From a checkpoint of a small transformer trained on Wikipedia: MLP 3072 GELU, tied embeddings.
Each number is 128 + 32 x the weight over its row's rms, rounded and kept within 0 to 255. Layers, rows and columns count from 0. Numbers have three digits each. The size before them is the row's rms in percent of the matrix's.

# layer 2 MLP down (transposed), 3072x768, rms 0.0281, rows 997-1202, columns 96-127
101:204142125071144130122142122092150079083078158121127135092163107221111145088104158160105160129114
119:102138150175170119116165147060081114129109104155078105155170148103137113145137102168147176077191
101:196149159124104139167183163113080131102133133137099140123105194129168048150173153148134190152145
100:186109104081088238119154224118170115146171123084102127082094162091141134110145115069172151120139
104:117130174145121158149097124150088151190119115052137104135163080129126128152160147126233088124135
098:091092147148104133113149164121178172157113163175083132162101099118152110155122104083090137112173
113:123118113083198121136164083108124133137141105126087205139122156118116122132151131109124140164126
112:191137094149129144073131117177150133141138150105122145083124080100091127065164115118101129155092
099:163153121147114106104130108094103142091093112140113069112139133128143096125090118146165066083145
104:159130169146127142146093071110133140085130115104075173157113126086142126122154123078112137090110
082:037146130103137087182106122123109171149115081142161100111147117152139201160126130165124127168110
099:135170118103126099130046149133095116111058074147140077179078157066157156138129086135157101140102
084:099135119130142138114169126156110140142130166136133151083148150203167078142112095103140083204088
111:158080119126153169118095166090113095113117126137091111127138114185169055092161091128129123131068
099:104200131081090131117144180114118123151115118084089169117065184079111122081146166141163053088095
105:158112097141100106164124133092120107113184105117100124140116140147134153131108109082166095196144
096:056118159168123130133109144159137136078110164161071132130114159160115095151178112176050045091141
111:170077113079199094168154131138164160127137187141230170117137124119120108088152097120117106174178
081:140128101123129155102111123124162122104076120112088137169117147137149097118157113093144109079139
102:141175152078140187105090179103064108172121050142116105177097101164098107097114114108168116147165
107:135152162081080173161072123116104123123147123081165122177136117104106125095121110144129101116149
095:082091087105065121170146146079138149161136149131139148109098157096126129136111052113128073170156
094:062194067159141132123049122158073095108128185168171129148166133160142071142121131166115127127096
092:092158121182170095074124140104107111128070145185125141143095119124093130105127144104158142160094
102:110181118129137138137174115172130132127174116073087110168122074131067109147111145172114126130154
099:141114112145148132164135150090086114151170183110080124140115154110185159149145125093184079168080
104:130128169144171099090118173102051193130146118182097128170153071092083138117120164155119156105123
097:136117064141156111120174123139141124079077083143101129111122202134156144107097146134079046163127
080:081095164156110107163085118133117139141100123137148141136138168122185085175056121095059157084155
108:160107140130155076061084098062209125152124121106142146129198166123090120184074154106155164104038
104:101091174086080131110168164150112177126122147199111168130120080162124122080118145066152117152099
099:084117145136100146118115064101160113135113110122108111130133132126144094105144137106091152094215
101:118161119104157123142197160114122149149182165137080168149180150128183075145094130099194119229153
100:098092094136166130198142150174134128111162112087179064152096170147166115083109155120138132117161
084:133122162140119126147142105164111170153147121131090126119092074119198105160120052127117149174128
104:116133154162122094112213152133140101096103156146118153062136159126102182038133118095102107126138
095:128154114155123133095146144128136107142102087123105111170172107095135129134081166165163084108090
084:113165159096139141118121161135124148166133128121119113146210167105163123151176144126156127120057
093:096108146150069115072061124105143182118106124090138147137101170128170080184100105091089175119068
103:134125144107122152161077139100089139131131162140108123122099103097130141180133086075128137151082
109:131098110101073093197168129077188171155140161107162161117127088089141147151146088152087108145101
100:093181092154141116078121157103159142138213140124160134076128163153115150153106206137100081135084
106:116101167122112123061129117130165137102086169138084111144181124093167099116111157144195137106139
103:092094147123133114062089200189181094123168151135129101124110093099099116120156112100118099139141
104:111135158144181148106134095123152104136146068119092124108123150122159104179100157085137155123171
106:146087128121165136124155130101175130070156099168163141123107162138120154079153062091120100127164
098:118108137136137109126098135172080186143135105148094150152118068117104087125092080165123125194137
068:194155168076065125142134109133166145168131086071156075109078099118164147138074140158170099130104
099:177147095156123141124122150132104163147131111064103112136095127184074119175113132151129150062102
126:227110160093093122136089141137154094116157094114116131126092111127148103096104107097218135092106
102:141029116084153145145110130104140088118088115145098190083142142131136077093086179059091142081191
069:117113144139082128126119077092167159165079175141114156138202080172158162062132109078125129152072
106:157138113127121075132000181134133123175123135098094147123091066185079155154137161119142087086091
107:118122098125179116170120123102093166128124113138176112147087063109117224096112128130144140214099
108:156114117095168135161109154115180143143140100101137147094117121110121117143170141077145099073168
108:129124180099142175088113150136180148125118172165111074136121143149158127202144179093162169133121
104:126118128106103161161121121169162167120142133186132095119157073084135101109155159104160097132157
105:115156129136178094115141197109078113154148131126143117148079098114129167120119142149093074144105
091:097208147137093121160146111100092148119164210079129123158163189129148092126144094147162126148100
095:164079194113094097121104146192187128080127095160136137176128100098131155126065085060104118134225
097:124090097106121169085124201110141026126135133076124143167127107145166161116148107128128118176122
112:147139176106115077104131051098142076161115098151162131119100104084201120160163171125165179133206
101:116180096147111169087121125133131162161098112127124096125119130159199146132106121153176077116126
099:096156072122154121176166136109126096181153122169100130147133164155195090138131113156076076171118
092:113098148160170166143076144110077156168134158159176136153131205140130130150159201224152142118111
104:145107105146139154093136137113179079112120058204068132134071131154115102061116145152081129093177
109:134117135091158140103126157173107139138086113107136123082140082150148180119099162082145104131164
104:115132122155134089097136125094035125110138120103142181125132082123083113144112135097158150106103
103:096134157134194154102097156156104064166142105135168086124009112089139103109103168136132179149122
093:115099145126094147063168101103126131106111135102132180122139140154152133090146058053137089084116
100:127158054156157096186111160119132073102116156105120084091123054104121142102187141126137125106159
101:074177112139129216127186126122164152159062093097127089136090130064063142108137115117103114100087
106:125149134118129165163148139139049099100167131093091142134075110091161119118090170130122153059129
101:114119109152190106136074108103152158136169140143155154201121160137139195088129117150167137074115
102:177119151111144129131132122081136167171085107149082178155087113121147178122174137108078128115101
087:108137113143149093125135105122116073064082150135144161101157129181157106126098115106168097130132
098:153139096162097118114141119158100124130140118156131133117099127088152143131125138124131163116164
102:139156051110146077127150119067120132094143151138131120136165132102070156134116090168178157125143
095:122176132118109136090073122081139159155147114136115124072095191098160167182143180126149139107133
105:115108136121105073130063118143116154120141187138097104159076132110211146148120074164125086089121
103:070111084180164139151164104143138197084115123171112142099138099093092088167092126157041088097135
107:160128130083124117079170154182147176090183119139121128163141161179151149109161148143148116096159
088:092109105147100151117110147161142110173084164154146197118154146064150130103086108124141103116141
088:188133154130110135187133170152149166167075202115123153136143089144119144173210102152122073109127
100:125125154116124094154138150161128184078095074174074152213070080104163183121092161099098110086115
088:081161166083200186152055118129116167099119135119143161127137133131127161141083160159147158103135
107:103143108132126113148110149095134105146137128126133113118151125112136134141098114082113138117130
090:195147122115095126126084064137136062132123140144142161112131130128104131134102123074162117064167
110:087151160106148123099096123098123126068088120148106085142093113184093104112181072094119107063134
094:099090183133133113173132179118157139158131153186207154097097156157126108127071155152136178065107
070:173116131097117065189169132104112134162105179148069128124111116056110107108184103144099111120149
110:149065120085101055074135142109142180128084112199068140130102101101119106120103144138157110108126
111:183104116122131151139162073152198140098139136092174218111122128145189120119139087093112137044134
105:160188060140116143122081110087154128072095071128149097128134153176141193124140091133112172105159
083:145172157142180145168125158153175160175106085190114073124171133106081153121161137180091108065153
111:134109176152123118079189143085087069165089163157134167124110056151128105117109118118083103155120
108:075077137044162128042098144160083164111129118122132064078107138119143160112110146162118137141092
107:151119115085095140128061124108120068107146165152065104100141165123142107120076083105155117158101
083:107137103102112107144141120192140143138093108154042106143149112155121133046146128173145144156125
097:151093162156106099158141106145124059185139092115122179188138104177170126164145126084122114091090
119:107142026139127135131142126113178142095109099139135144053128109103100109152122100096123152170119
083:169137200103193186076132156153136086146046141145160124071172134146090125139135093130156120121108
097:099092166097074093137150153123159186121133118074059148099060081157073146194126120130136133107093
089:121092184115115153129168143145173122175118125143145126103136143095119071131187153099129140107163
102:173089160117096144102106154121138183105120109140073140091085142130091085122173139130145127100170
106:182158153137141124088105107119168123175091061076122128138162168100110126139131121119136139093196
104:172117132121101129099152155142205139093161120106082142151130068105118061119098092122125089148190
081:110133168119168101109153171127134131155131113134100132101118102116148129154128132122118123135142
093:140100132116112115138154181145144151124191066160107122097127185103191118167127131097113088131089
094:157156071076121123123149142145192147144151096119154119144128151152179092111160079080174084095134
106:143120159109122122168075121082133137178231134159136162096120220178164137130165114119068191165121
112:143125178153113093107123144134054168076142135089133139198086089155159089127147140147123187085140
103:183131171131098134136125112155085145175092116127079090128144130153073139133143137153142109084113
086:133113082137102198102154119173159110151083141090119116076183158092181137102136190115234147121153
110:166136094084141183113106112119079075156132083066077149158144099191136137131126078154176174124167
105:092197105079116143140122130148097138124137156141084105145144130078178203124052145099130130066142
102:130102144112118147049148155107115111145109108119113178112125113096100118160118116160135144137188
104:149155129136154213117132108210164117113101075117077121107160147099108125071089154120106145123162
057:136118088122101117187143136137135092106173145113102086118127139123100090180112104113158178077105
102:158100134100147119128154160097149097163141167091153083116096099178118167138129132096153142119140
111:142112103148102146130132097093171143154104181182128156104109147102158106157181151180105157171133
109:104126134172170127108092099126113071085163136099138084115121204110100163072108130120111106098130
099:135065152081132117065159100147132107059166089172152095059140131132147115121085060167145130096104
100:169113118133150147160076112110146142152154116159039191164098122136159153213175160076128070134119
084:073123144113139039169125140158097131106138149118161105123188131119123172117077126084083176128163
108:102130101119125083164146158169174088164124129094128142048144083136145150160150137108152133103153
104:133104159118118165126142132123094081089090116094095116158124109150112159176097118092117088084117
104:169141109103102173115104086142170108155142126102113099151119121129123132124135169139121136159072
071:110124155105138131109106121144169155106078104118153126155169083124082097175099086100121111090188
111:134107120117133201116091079148164158115135114062149139090106113094179125138144140103111107148129
110:123186121197141128098147188150138170155153104168150068095114079108126185115110138133150121096121
092:149098118106163144123136127161122144156125160138094170077124185073116125146114135179228129170148
103:079190119214137137166223174098116166061147135192124133151097155158079127081148126112153121154118
086:135154103137136129170149160105063058080157152106192120165165135137175172127137067164126125123102
104:110180110122062146078055056122158168116112127126167034125138116059134169096165167135143133124094
102:156121163096171170141087113149103102124095135095100135174119137084058101094183152157189155148111
111:109133129116166082127130127099131132108086150153097162067086168129160108147131140112154149142087
078:120121150095147111110098155173119150207103138056132111119137167103172073148139141129151125102108
109:132093139120090086118119129072162117098124114138088164140172126179072147138115118130134123143110
095:160157159082119118101094135130116085154121100135138106135101123141154142123142195121141118095142
111:127160154176117124056145153129122108129131137156137143117119189190120150115091085185147116155101
105:158179120175105120084203126104168098108093097151119108081213123099087098109099076095105131106177
091:145147142043126106124188143114103149179093137174151131156059157108130144114119120179114131087119
096:163171098120092088151150127116115133144104058145112139095127141096132079125102132148158143079173
105:141168079094137127172110057142120093138071083172138145042142142090147152107086183151088119055175
099:221155148127082110189144135133154155127172184169166097135159119158178108159095083158141186063150
097:133099132151110136110097114106115126125107152163180100094137106103153115072130165117110147166127
118:132161127141079103096114156167164138170134128134148092113107098110137138094135120164101170092184
098:124161112143153087124101120174086148062140081099148138114120052098175146182161152096147093135168
105:121158108134086132126128083155148092164070127212152136118123152135154140113096120101117061114134
107:127137110116137090124124121040144191152146093063135095165082150134112141152138158114089059086099
074:112149051143095159126129101140164149125120117155109146156111154131113209182159166047135135102075
082:118148114129216151079081089101118129132130158078141175099151107133092190171124178105128108088122
110:075054148128148088091144097155105077121087129093145150192070141122141147119145118114092162126147
106:106120139185139140132153121122122098144144126098131099084086097152076103121119097107187085117159
099:086102160138132081127150112139041115068147116124147127112051154126106157100171102119147115102160
107:113144206129152121176133140134169132145148134097122068120165106119100121074143095147099128186115
097:096137127149162112121141120123186106154194123148132123147120169098154177074104139140132134102101
101:122144111181139108190164192134107150116111151134116180207172131128115131152117102100164198103185
100:149137168090133115064129078114162164137114085133113152113137105122142084186099138132099098165108
105:153169126129093143110117171132141111136109126127123105146083094129062146108158147137200108090115
108:119106129068097114053135116161122139111094068099115109126175095083128107155143120089130127160146
105:163097136073109122123108171157094082094187103168118147139131167066094152175096103121171217095057
107:155131083188114157156221104127114033180118158142135143165166132077157166117132083161079155113145
098:128172166106136141133090097121118080131133130128163180135174157150119119142099178163115132172137
106:100140155144175169098152094116056160105112158215092116095133138159146136096140097084197115140066
086:152119135144176100111080107177161142145147132142099150152130119206176157153124125117086140172218
108:106126121067119123114137159052140134125196105168154126113133141166097121096143139094116182106125
099:109159084148121138158121126171155093129132107129183129197115089104141157097123126207149092110124
096:123096125092139114171158155125147092100142146135204127131103113171171162031096173124141146104115
106:166089143063113132114119161175113127122148066129230126156149161124189144142160129087072138143133
108:111132118123119138129155176132173121176117093167141132136094140132121107094094095119175148111157
105:100168157149110142144100134133181138143095116058129134099117167172161090110166160070175117115166
112:151135067102056116136107168087095186086123126101161109125170155189172152144180174121082103156119
102:132112156169102121137114110124174156120130127085083098111137150119092068120115182158144086143123
103:165124095139161137122143121098158093154096142111158145131094116124152179142158159191116149104142
092:161078186142107101073165192141081144108120106085101128107110130062122137074120153140157128124151
120:081071094108068178118121168100083137066046163108142153131122125106119110086131197129149114163133
104:122067150132032104102129094116197141132088079109163133096144150164128125148130099177200075086167
115:100178100152169137092163116174122125122137142118107084145085130087118103190179142129136185135078
096:077161166140170098134158136124059107133173207145114151137123162080105158114105128183122181178150
104:139124142088078103176203197111151075166082143148100123132133142139194123189190123108075115115146
108:132118153077095125103177150047096085136134055126134105109128120112156175141108154120154171117149
087:121151110166147129095113111156137135130110137166082132093120096140161148109115125126088119125117
098:077106158147078187176220178189153121153129125100162115110088136146103132144158175151056135148059
102:169095084112084158125098094122150195101175064137135127088161114150138107151120153136100199071137
091:155112048174104119123091121106140141134140121150159169102117100096187180130188097108088136160113
103:142164131134129173099104120094106127104153132110150151135103124144227134139101137163151113151127
093:119150126112119179136119111157083113183129125109132117046150176186134103103106097140171177066130
114:129138138177093159182145115069120097100091128168120172166071151141185136182189135113118093139170
101:107169153081127165115097123151092105103122094131088156177132124130175113107049102097144044129070
082:076097121136109146087162132149098152153087156137093182081139128097118123175126120106101129116134
110:114184192088142094191195195114164174129112121160096097103186087124155140080146118158111134191097
096:119132136186096117180209118143110101149104126086069151125145189095123103145101095136139130110116
097:106153163156130102156154217100119135171135133146135191087175140157109166132124096080112107125139
110:171103108118168120132182121089104145147131178087134173103114124141132194148106109119109167142107
109:133158168092102042137133098205148105130138128150124139094157100138191128137134102083071073112161
101:080162130130118159085108098181065148121131090165082101098151142151140143160104149110168177154082
103:128110095144114167117147135119165124170158112126117150099155113083176138184159142206152136143128
091:204078129161095120082178112146154140099112148126102110095149107077134136110152149128150134141132
106:132171093120150125119130094143120093128096146129143140118102074099155154112147087123163133114099
086:097158145098108171106172149059154173158136141159105093162107094118141127130113060149112178130152
106:120145067150123176131144152134141146132078102078087102157147117130169116103105138173145094119128
114:110117083150156115075114110094130110192103101078145115123160169149181142130117115106198147136152
086:147127186073144170137092108098102077208087146145128139084096130134145113108173139122124151093082
101:107108155118139135127151201127118097146103108124123126098120121101098129093116156152184129159154
# layer 2 MLP up, 3072x768, rms 0.0782, rows 998-1202, columns 96-127
093:115123108168131172163145141182079113100115142147107105174134121068061116180115148116255150127123
098:088132182103117109113172130153118116136164097160153157091170155180135124122124165142133151052102
098:092090123097136130121113103180111093099123138143099113159162131153136147090192170137133107111171
105:177137122127038152183165133102108152143103215182171141113112123141107085154138131127139113129051
097:078146140118161118101099121092118122123182153095166125132077153061087085080104183201134087155081
108:130154127113109148059127096118194106153147131125131134075165119101164105109115085101103098173101
109:184114128079101102166085135159089108120145110102122098114160151119111078050174087115217061170082
100:137130165094102165129164116124133125167146108173098125107083155113148116169151074140058109152119
102:123154081189143156133083056119137113124164132101179138100074110176098176118140163113096228129085
077:151143121112162113141122069123115108135124149090095122154110135117102148097118104124099148174148
100:117120109099111068127124067117096128128146084125115150175106110147143158127075154147117123144100
083:140129133099132156103126089135144126130220174093145131167131169093075106071217154124157106114112
101:128176101147115139185095070128126148118128075110135071124153065180108180165120124092154163116083
102:119129122079104094148169116110153121133135092103121120148137085127155065097141160116173138153099
093:141148068158124132111137080109170121180110142100136155146076126076094139129181119090113119112115
094:110093086192136087079096110089204137178195124089121172101115166073107086158083146131145164173139
113:161053124215129127145150085097162107096144151185081159123119192139112109124060124061088163110125
103:102087190125156144168118141065101125076124133123118156178131183180130108135061162154091117129149
107:112193170064106148039101127172111073084102090118138111138111157099133125086111159143129126081164
108:084105151163156139105129137090101132174109116107072193155164061129144091146117177127066179157139
091:114094110139144169151118147071116091097164117155054039144108132126130111143145095110126156133149
092:157182163143164056137114136141129125118107168184190091074152154093151202101090081116110183084152
095:149193108099094105142088116113183041135145106095190148169159134136147137089173156156077181164090
097:125151111120115080109131087104169120127180093152160116139098152098099146055186121104081106125103
089:122158093088148155126075113131109141166105111152119160110089124092119117127122126160095137103079
104:178052165162127168095103140104147112091131099125177106148186104150085100126124135143127138127101
102:123149070109082126140095088106147172105107104142118136129180107156104087190135137117209112132125
079:078121165172132122177142092151132136154093105083141124127158111105128090127110110068133150140084
108:133135096117162099127118166105145160099088184107125119108120151131155160127137083174138134172062
104:168117097112090095117157188109132140121134134128107147186119112086163085119119076112130151081085
110:119149164165119148102117145108125126104076121165108079177137120102188118111186161139082119117146
095:146092125152185162133095053109116134113108087182137088149106042110089125140154150107067097120095
102:109097153077128121117168165122132059146119140136128184096142104173112186128149151166198138151089
079:082160159137154101166132122146147114091151122106102055108167124143206144084148087124123088096149
106:166149125144104137092121133141158116078118195132155110131170145159083097087165135162107129139121
086:109103149094117140119126122120147145126119108126150123144133191135167072091104145101131142160123
078:102072069120141147121163080107147090092116135170128153122104137122111090191161096083098088129121
090:163180115143086094134134153124151086146193106159072079104101120083121124106133121115135145182100
106:091152093151155107161138157090117122093102146104138132188144141127060143168174128123097116121165
110:130126147086093090186093163122148156092144057159136135120147077140128171116154200122075110140112
093:131171184172082146133132170101167094131139114165164131146129127110146109234192152117167102091171
106:133203191146163156108156136133103146110096124131109187119177098157164136167139193087118169085164
106:117180085093131162126110142133117096111081066128127134133101088123113114176197134190109120132086
101:123094124114131086096122134126084136163078131094124171084117085137115196168118097136164158161091
104:100095190144219160194103091098159122139162105166163137144119127175167135118156167170127176151144
098:067123141088131118161212193074156147111147117135145189101132158125147125091138136108083072140134
089:089130042134161116127136092136077118096154134166107113155153099117095163085147159094105111096116
095:090141106090102178023111096161164143151099150147119113154135159182145118159098173070102164154102
147:158099164103156097149093122116131141104154126138134145072165128085178123129073137083142140127129
101:114127129134116222165068175110143093152104171142145095132162147110192124075120179136154151169171
100:174131084166129132117102105108113157145151101140159168182129143128179133138152095134137133137097
108:093155140149085097138121143106063090100130094097138098095163093147093147143091148120160169127119
109:119078114093142183054116177139119113177110083129103118200106099168122139150139120138130153153131
101:100127090135156121106113120140113096150133144125181096161147121150154148137150134119169166113113
110:125071160139165092106126125151097138160114079116129138109147164106111140133124174087162139091131
096:120154151129152141112126055143106097134182109138126125152115172157117095158088126153146130133118
109:138108071074129139070181157131080143102146122097150138138138086080129076129139124101158124129088
085:090126156142096049181114094164169129143117082101173168180103120165142093075093098090100162125136
092:135161106139092103117119124125083145142131118120130044128135120165133153165163158197213103095116
096:087153139140076149116132133113131221112083118141096133084075142093110092166137091103129118129092
114:105098180148113196072072134158164167157106118095136095160180098192158096145113162107109127136154
098:110148188127139123104123148111081153160127138086111109127179177125177101146139133154139143096112
089:154171120163148097172117126150130100114114142140131152140159020149066138155156173078135142110157
092:149113139120115174149170149097103137133173178090126125142080093145169147169089111128112109135166
097:052134104105128162162122112074131152127117128137132077164109126132111120125127142069112133130156
101:105143075189143123146155107094162114115094133109175124162163171113168075112138149072187190140207
108:130155096161102110152153142150099129135134178099210162074139135087139168087126164121133098110102
105:088125128118127152110184166101123122076186196102138157142144080101064079141122123178108070110155
092:138087152144108146116096155117090130111158118164113084154098090137143154193108161126147103090097
094:127142177103134136138160154086081083181122176153105144126044110150120137112172133133057158130184
104:172130059137169115176113102125087094193119118111104104147132101162111093192148131172061144137143
101:168107147127136209101118133103136132084102111112151170127140132088118162125121208160152156100164
090:184088147102119119149124130073121084121099116177138125148123157088146139118126136124128169154115
101:146167121222109128120110114110123166146109139164135161128176176120159106155085086153097112122060
084:149129109156141132054168103108117100156075136106106099111113112213103145142136094131127155145165
102:148147093132110136191116093183102150104126134152141120128154135068115088072104122200138147135170
106:049122092161087118122118130115115144180154110112121151102067139155088146110086127118132094070136
088:106155126105118145139138166105116157108139141148153139060098123135104113090136076136148097111132
106:175169124169140136114149105058155152161086096155143094136165158180158110102161130230116070099136
106:173110119199094138113138136091117220139175146120139145140118098147163139171126127116117109057130
101:094095048167200059116112075091180138118157154125123051126124156085122149130132078072119140137104
081:157069132163130094113149134138127141117099098159105127135208112186136187128116145144125116085112
083:158102123130083094156124101133127147158201146137104170085136128172151117065130128165177142141119
094:072150136102094175059171123083154056111135123165224168168167059123148097121154107105138120117094
086:107074107139135145154174126096064117118102118136143182193100089085076149113089141155103112141138
103:128101156131067135114169148134101212101147136119086193113140101081165137100102115110133135159142
099:070149115102194108137170153139104142155119098158160085093122132135181092125119131128130122121110
108:084101161126166040108156046090194141078116163168123108146149098065163135110169157122091133140153
086:124102076123137146152128143136149116147108075181149054127116107173122110140117138136120121154120
100:100118141094146140122080147151128142108102118091144165116142153173095108151123131074103109167100
099:088119116067112100113095088106142083091103112119172182096077143102142166095134148101122098178118
111:105146143107097156112103116066121169121135076137123157128147120133150157164140174137115101156131
106:174156114102083150037135131125197130094113125068150125127112151077108114101156137117126177185145
099:137169114102164104126092108170137131157119117080084121149146121128166106098147152101075083133112
108:172135095113116147098150149124118140119119141185149121163121152149151107119116066175094138162126
108:181106190185145159073082074104077139090176111097140137168141163142103126078145137114036156178164
103:151194144149108069169095159131133113125056215085123133128150191100128112122168118131069111117172
079:157113123149107063125166127127097147192114092095103167178145152127115115107111150115115187133111
095:110162144075116102135158126114125181119126143139160125114124137163152062068129103156144088140139
111:166215116102152133193100126112157054128153160143173091148190117159146122101128167143135100170160
082:136202104155122107094118147146148206103077117117114148127137149150152131148082133139124165165137
098:143084099084113108072118126152051158119135150126185097155132136129115148145123149165116128190099
083:159119110125134181093083116118114125189110142131148164080136108147143147109143108108139157118176
101:147109141125099104134091163126144139108174182118139126000095120123133145096128130135158115097184
105:108153092150141103086129120168120147127125135065171166132139098064099159142179201123140132134167
093:146141154073156107105128141139084062177120097075161106165131174181142082111182161085107090087154
098:118128113111095174153130180164081094121134174155128154104140109174139186123142111148163166127131
104:104116117140136140169072138122107140105215134123122126089091078122143111117118148164141142133102
094:106084077124123109103128126128121155078139148113126103169103145143041143166177115138097103096195
102:107124092156079136162120115168109119122111120169154132146141160134099158099118096120126152093105
116:192147122106103137162153114127142117088105163102174060090142165211097131176136129100112091148060
098:110148197116077147165170142143124142158175092174096141107101138144132131112178125136158161168165
093:137146175132109123118142094148087082172198130153102168182117087139127062139104144095115131124081
104:146108186155179132162180095101099085124081071144097108104170190106093122120084160114050177111157
102:085124145101138121123141102135141107121112137158144163088141064117124110123115135163076185137087
092:137133079140164091149069128139070138151114174131119106085159147098143084180174102159169150131118
105:138131113196071147106178135145159167087136124115145120064124080117120140131125093121124166167179
110:133090070134122115166111122066029139111164144102113186167109089178125167197127133154074124112075
100:118093132117126156103155126092070087141127138113166117090143153153214112074128127061171050159121
110:080161142146104141168073136082121130111136146176163126139142107096162124157170156088156131131111
111:112123094094131128060139097092142188155150141059139173135110117141139154111104061138167101082167
100:135126165135089068087109097103137182156112151172130168067171149116157179136149122155159135140103
100:145161128151117166153104127120107151143131129146119101223169124157067139121153165166114122153144
075:133174077137116133122130117137153096114104078185119125106096128117188134098156161115073104113103
107:120089126143102133130163150152156134194161073109126176115121095134095148095121117081096091100156
102:099116108140174150165137161104162158126139104090135052149074085093115121113067137127135110176108
100:138088174123142076145130153112153142135129084103164090132134168137097162112160090136104155114141
105:115119114087150111114124079168082192077131100169157121157097081121113104158140146126126119116114
105:161118155141138068097147126098151140102203120098203132131134095136146172095163075150156106146166
110:084147083124129121123181221053123088131096178157152126176129115167108177117107136155135106097113
084:112166163130133150152110196134134118076097084097162133099120098180082105208084150122132095080141
099:125140139096114082091188102084144116129094154122142072142170132068085128191092120089118152185151
109:114134147094081190100077161103123113104087147063125064121160122155083077157185130102124105118115
106:150157160106089099111124120146125078167197192081139071108150104113128091144062066133149168126128
105:135171082137090110140116075137124214124133111119163089149103096152131167105145172124144134115124
102:124122122142182134150182151156067166145129143164078186132139163141094122182079123147187095107150
104:088170162186145169159101147137086112146123081174149159098102099146092136090103163177087146155117
101:093132129133108124155134142098091110098072118069162119094080141083106139147137173102093111122075
101:116144107162113114176177144148135157125155096099131117089148116106149120135111138136147131064071
090:094146142102150110135086151113105146136060092084083152077076114162154129139094119134144133191160
108:138153101129187120085178158163140119159159170094145153134182172112185087153160080053105114146131
078:129134156127109158117068184169138097072160175129116120139098158142138051145139142102160064129065
088:171112109153123123169138169144119052151108096109096131130178119148081121110090101154105086125110
105:095146069145121073132093141140118115086111098106122106174174142128098128075094132160138145150112
102:174095168117087124093163102180071079077119149130111138105147127119118168053164205109121144085163
102:158079178150111124140093118143112080096106198137166099085106089055132123176108116116137127142131
116:084083176101179112101107105154167056108105183128150088116195110087131133140131100170122111111142
097:151057182163139103126106110131133177071138116128083085125143109131195143133201118121177248132167
102:128167144080096135153111111106134152102107165174112139147091090104146199125156128182106073143130
105:069124136098123120084157132098173158099104206123148176114153111109121134099132129142143081058172
083:093161159071125096082106220145037113182120151084152148140124094125147120107128121159169106147156
108:132148147065122178058110053126093127157110140083172152081105134185128196130137103128160149124162
113:129140126138157082124120130125125148144143123130127150141117131147108145138134135116066137133181
104:089072084094088145083129118143178135161162107102116148090069111153165174111132131151104184151082
095:105129173196102028064145133147148163127203111160180105168151098137136129094177150091078076131102
100:087144117123132027215182124151114062125126130167133104134121156068150182132156187131188113097113
090:150141091110102136173120093125117098118111115115127105190137132123152099142162216109125147110121
099:142155137087116118189113113185109170101085143170103159097118114140095118130116111117160174173123
093:170123154152083187130083170119135141090104154136080157149122112129120112162110144076210104134170
102:071134137117069116116140126134081092117143092097122183146126127111127145157148146088123150090133
110:165081128117096103154052098159148140141180131185129125169163116213099112113123145147088092126097
102:107024122181142139149134117144159097152174107139206076142177144099190110118075111129155090113083
097:104170170103081053142133177110174109152170097129180115158101191163140088117158161092105089173096
098:123170118089134095061112127146091132171191121123158130106155148104085115125149141128171161110126
107:088120158165133172175124141121126179131101165144085151143113159135185125139100131109134078087069
081:153070126158108166179117140135141108073093114086085145206129129140075121196168136095144095111155
106:111169071093054119157107082150119101130147105178145087145143134139096112159034154164097105075142
093:141141104121140169149068086108153101040115130117127108115151160121107118109145173080119136164098
095:192121107231124174177143146071161117196193121089078031119134155151177129124138121113081079204154
101:098135129137112108148123094125143143097128173088131109086079121120143117077165192145139138205116
104:143109149134160093076128081172147058130184142114177085187118186109128110180135156139124181139114
096:141131152095095127141158127105054139133126207220125197201087165149203117110115194111127150141087
100:159098176094129108151133142170163174110121143145161045132085079153160095130128119112113105110134
104:159114104160135127130099124137124077072159144158065110142142130144133140156138161113132123137133
097:128114148114121154142097102159129101127143162140132186156096074115157068163055151142175129096099
086:072143144109127126145135146091142101181124138108093065123095088112157137154167143160097120112191
115:120193121135132182154147167104142150109107078141126143117227184151101126082201168106072146129166
108:142106121124173077110096169154095087091086081150105166108122169132127083180141139116094135153134
116:103130126147134146064138140092098125155147151165224084160103063110088128144142146134114149140099
086:129090196111145106122130148124146123150099116096120092098112116184137075144084125060110094095190
102:113123140093140134116110082071125202135131115179078139115105150143138095098145121160141116129134
108:129109114081134135146129099090133107068150100097138135055175082141078141154172174155135143113087
093:138141165121120044086183138177133154119145147115113093128122157106148109116110120185121081171181
093:146114212096076146128163108100170126156104095154108108177141124125151123156074161132109117143188
100:121181132127123120140168120121142072093127166113131066110161124079141150155101134132119112200102
082:168154093141164215103137146155103099094155087146108105131115078169125128133138088100164147159118
099:097143231114121199027154084133142153097166123120183120092090129141122116172125113144139082126062
090:127178077144106133112124206161101099115147120099100054162140203117078064151214139067109110133114
100:131156146110088117079144149117141160139155128138135170073127094135127159195145140085134091158188
098:086102120169140111081125119124105129151212233144127151122161075159027132139098080089186145159075
082:167093096184121106130160144107150157113131137129166094167097087105098117137125116077131102164122
117:098102127135162131139083173112157125151086113173105152101064129106114100097142159081196196161037
103:060154134110108162158169125106180148163105111181091167150154097062160073154110103146146098155136
094:100097119119170141150134078074169112110128122145169104159123136108148159079119135145194088133119
113:148154184148174169124069130085134077127083153100096145100163127151127136154064138093147125125164
104:131134160121151131088130123122107189151070179138142102234183173085146121108129183117130152121079
098:134130154080135167179117164133144105164116098121161141183157118129124165109129118156136114122090
105:205193154119099164179164123163107101218180178050112115136170072119122121082174127130121141176110
101:123159200143189091080072134107084153127170164179131106081116154111130154143152147093137094103132
107:126157085161081138136108117148144174084112188156142110108058107120137126069092088119086103110124
100:129075174151099132082149082041119139135119150133115138196116058117081074105126149168104102150117
111:137137166131142150104124105151165174101128129172115124156023142089197133055139185106138113143150
100:130185067110098144094171144103153167093133096113156156184198120129119054122136130157152125127171
085:171113098152111160096178156135167226183081107060145154071149167117103150128146123196115136137166
097:070157159118076175117115118127179222118127151115125121128146087109095105132159095127133134095120